config.yaml
num_hidden_layers: 14
hidden_size: 512
num_attention_heads: 8
num_key_value_heads: 8
head_dim: 64
intermediate_size: 1344
vocab_size: 19811
hidden_act: "swiglu"
norm: "rmsnorm"
norm_place: "pre"
norm_eps: 1e-05
positions: "rope"
rope_theta: 10000.0
rope_fraction: 1.0
qk_norm: false
attn_scale: 0.125
bias: "none"
tie_word_embeddings: false
parallel_block: false
init: "uniform"
init_std_qkv: 0.0211
init_std_o: 0.00399
init_std_up: 0.0211
init_std_down: 0.00246
optimizer: "muon"
learning_rate: 0.00782
beta1: 0.93
weight_decay: 0.013
lr_head: 0.00528
max_grad_norm: 2.0
warmup_steps: 200
schedule: "wsd"
decay_fraction: 1.0
decay_shape: "pow"
final_lr_fraction: 0.0
batch_tokens: 131072
max_seq_len: 512
doc_mask: true
train_tokens: 1021000000
max_steps: 7790
dataset: "wikipedia_en"
Each number is 128 + 24 x the weight over the matrix's rms, rounded and kept within 0 to 255. Layers, rows and columns count from 0. Numbers have three digits each.

# layer 2 MLP gate, 1344x512, rms 0.0619, rows 1180-1194, columns 192-255
129119152151132125137133143163124123161123154129110165117115097145129126091125134123151093102113101159127129133097102149133119105147142119141141104105117106089085084190144161110108135112152152
108127167097126161169124112163173098122120093113127129127128162127142132132141141107141191107097147151102127107115108114146162128119115108141131133062133124107182097143129168085150090122162106
144125175104109142149145125158096142133079109114129111120162120117091195129146104150106144104110137133113170130134169129121108131123107152115128132119129124091128122136141108067135161065149145
153114135142133151137113112110130152099156142159120106119129154139137118109137109144149154123121105093095153096115142124123131115125148137121157124149157125112113135108153115112137116089132096
117142101150098148072091090143126093131115133149131072142148129129107133151135099139128101099109146083088124142134126086091156098111144147167173121121179114132123120141102124139105133122113119
096130101161123103133122141159162137110127107093134079104102132088141104158094104095144120119116095121161145111126145084149126120094136103116117128096141126153142120100146155122094120130110098
135156127133112147107158115126164095157117181140134080154161126117165126180115164152134132145098149133091129064106096090190146146150122145109143146169132153083125153143144161107103139117115099
112117130112104164120090179190152200136125080117153106111126121152146114133136105112145103096122151125117143127130106098101121132095116092130117113090118150109114126150114123132131071133110136
112116156120122111142127114121149172122128092106157134124120106130134141138139134138179122116124126112075130127143133145111135126135115149139106146126152168142133130141107137120150150151118156
124122088135131127141131128132126130132140129128140132134135128148139151117105137132106143114142112134166126117139140135111163116118088146127115125131124110139105139136138126122103149111121133
088139165173141165165096185113095107086127121153148181112166120073150128153161128142142141113112144163161151112121106124105100119128118111138119139121106111132139147137093126155124135138140153
130110100147157120172183137093137141118132115185116098141111129167135176130141099149143157161126141123145117099183118167087114131125085124186153133084083154145130161169082127176132126124126150
125138124114099112125131100123158176162148204144163130137142107105137107142117088137165144119125142145170130172128129143100106128101108109137159097137116118143111158106132159128125129123118120
135131135116138141153109121104122127146107113112116092136158154111109130130119124107151130146138136141135152125106157129157104140129099112118139109149096152134103117113123147145165126113154191
130116127157139134128137131116134095180134150134159101127167131119113150130126090130151108152127156114106109117125120074151108105107137135139129169156098157149163178160147120166120134103116152
# layer 2 MLP up, 1344x512, rms 0.0625, rows 1180-1193, columns 192-255
099109077133137095112157151105096129126123143129141129117119065122132152109178145116115127114113140093098147149162123115173142140118135122103136143110127132108147076150133141159117169132192119
087123168146146164174149109144141089132102116103124141126119140127107128166164130127135142103112143126131129088124122108156125136087121106142129126104092138126159093153112142117121106100119174
122164104155152140114114148105161130116128128113123112116102140150166133117113118073101129155147121145165111136145078138157111161114131105121128127133151157119111125137122129170096098160165111
123092113118116123142144086155116126115133108127127142150103146120123142166126124134120166122140112111107143129169141145095108119140145130150105134111115102125133144141126106129121150103123140
138108115162082152063103123155132111136156115109134085092140148128142140106118151117152124101143116121092162125140133121133159140125152117170138118138132119086132127173131115131115116119122115
103142092167119126145154100128118119151149110094160132158142137120092134134144071095128108124108098146131121151105107115104140137100140116150135125115127112118155139108111107122093160141181138
106119120140161178103140083140156133133126132118152109104127090116151131142123151164113157101175137145142143119143159111109149119156143127151143152133144111105095106129135147109150177159140131
108130133122138151120133107164100176125138142180111127156119130127156153169139149097118138151151119105120137102120141116111119130081080095119093115188145092074090084126118110124159119106145084
119138143134135141112089144134143135110129128083152181125110101128109079128129166135151167149106122111106163133158128113135137124139130151120127115111133160087154129113128135132143154168121132
127149124152130129114137127141109151132105113134145101124131127167129108121125137129115097122111116151136134164129122130115119094112118102113139106144120155155151136117119122111100155117113122
114092106137142121131136128117167102149148134148151124098094158153111088113116142141139119133122115111132151146101118150163113121137151137126135098073142111150147066118147136126178139140100135
105123109128170169154110118097176131138127095148127125184159154106139133118122138107135150117137137117162117090155117142124118123130120084105128172142121135118087093119113100126106071124127120
127111129109135148157148136119146100103110168121157162121135073133086138131105154150211098171122120144148126140103112122113054165128154173119111149113168089142110146131112142119131107119142134
125127109126126137163153090131144160136053150129095127101177086118160215099141161118141156097160094073114182107128160130128102116087115126128153130107125124168128121104118134172115105157111138
# layer 2 MLP down (transposed), 1344x512, rms 0.0361, rows 1180-1193, columns 192-255
101136074149145096071165103119108112086125098115140124154161128133123110140147137137117166104151171108146137107142137129134129116130076105124131161080126126119181117121163131149134135122177114
097088181157152145150127126169147157105131115128108172100115142088105134159131105100123116154130128136148145078142124095136148109121148115109110131105134099136118166128111128093118098115153123
090123131119169111131115164095149150149154138145111105149122155128177131099099146151128138144152137126124128154172105138161112154103150142114120148124101141104108090137160140181107145172145111
130151142114140133097152115115119143139135116130132122114145123136128111119118148153116112126136136124113107143089152102140129171136087139134127113161129112150128080119154114143140140182143150
095130105172114132079122073112123128148132136104120081148147141158113100103098148097112134158134130109139159133165122119056152136124124133152145053151143150104102119129114129101111162113111126
138120162105150131158184113146166108086104096128125147119157089123149182084132130141136113083109102132105153162111121133111128131130112128139152118102131137159120089128165131118094081116106139
152132149144123151116120114143107167190121134093146137122114134120134134076114156134141149124129136123176121109149111130092138160154164121161117121118150105165073109115132119115126114140101131
134143120132152144116121092102140139098148134185108143124139078144113137138157164128098099150095123108135076135118145119142138148122120131124071129175126089129122094136146128138159108115122097
119144122126109092133136101148108116111118088125139143112107140156133118137098139118120160147135137104116130150152112122130148120148110144123120117132133115115146108147147119155137115129158095
139135145146161139173124149114122128130133166122136152139143121098119140118130137100121150138103127103138138112122106138148104129143104135154133150130115136083129126125140141141137097122140146
108121138131129183136154162137105107158111110164121174148150101107135164135136108125158146130126122115146154123092151137118134111109127123103110150138138123148156134138115146156103101174120084
147089091147117099154114150104108157106119075136135149190105133133107103130128144097102147129137151131160143152163120157145066122128096147140127143147105126173124107130092154135162115195135118
133128111113121107131136108096126152158121145116112131124137149150114114104139128138149117101136121091138143133119153146125139146150149103133092081147154080123092087114138177137152166154158162
117133181171163148130138083123172112160050165143111168100149162132167155146165093167156111116138113120161167142097145180115110110164147137147139176098143132162142165130149129121118126172119118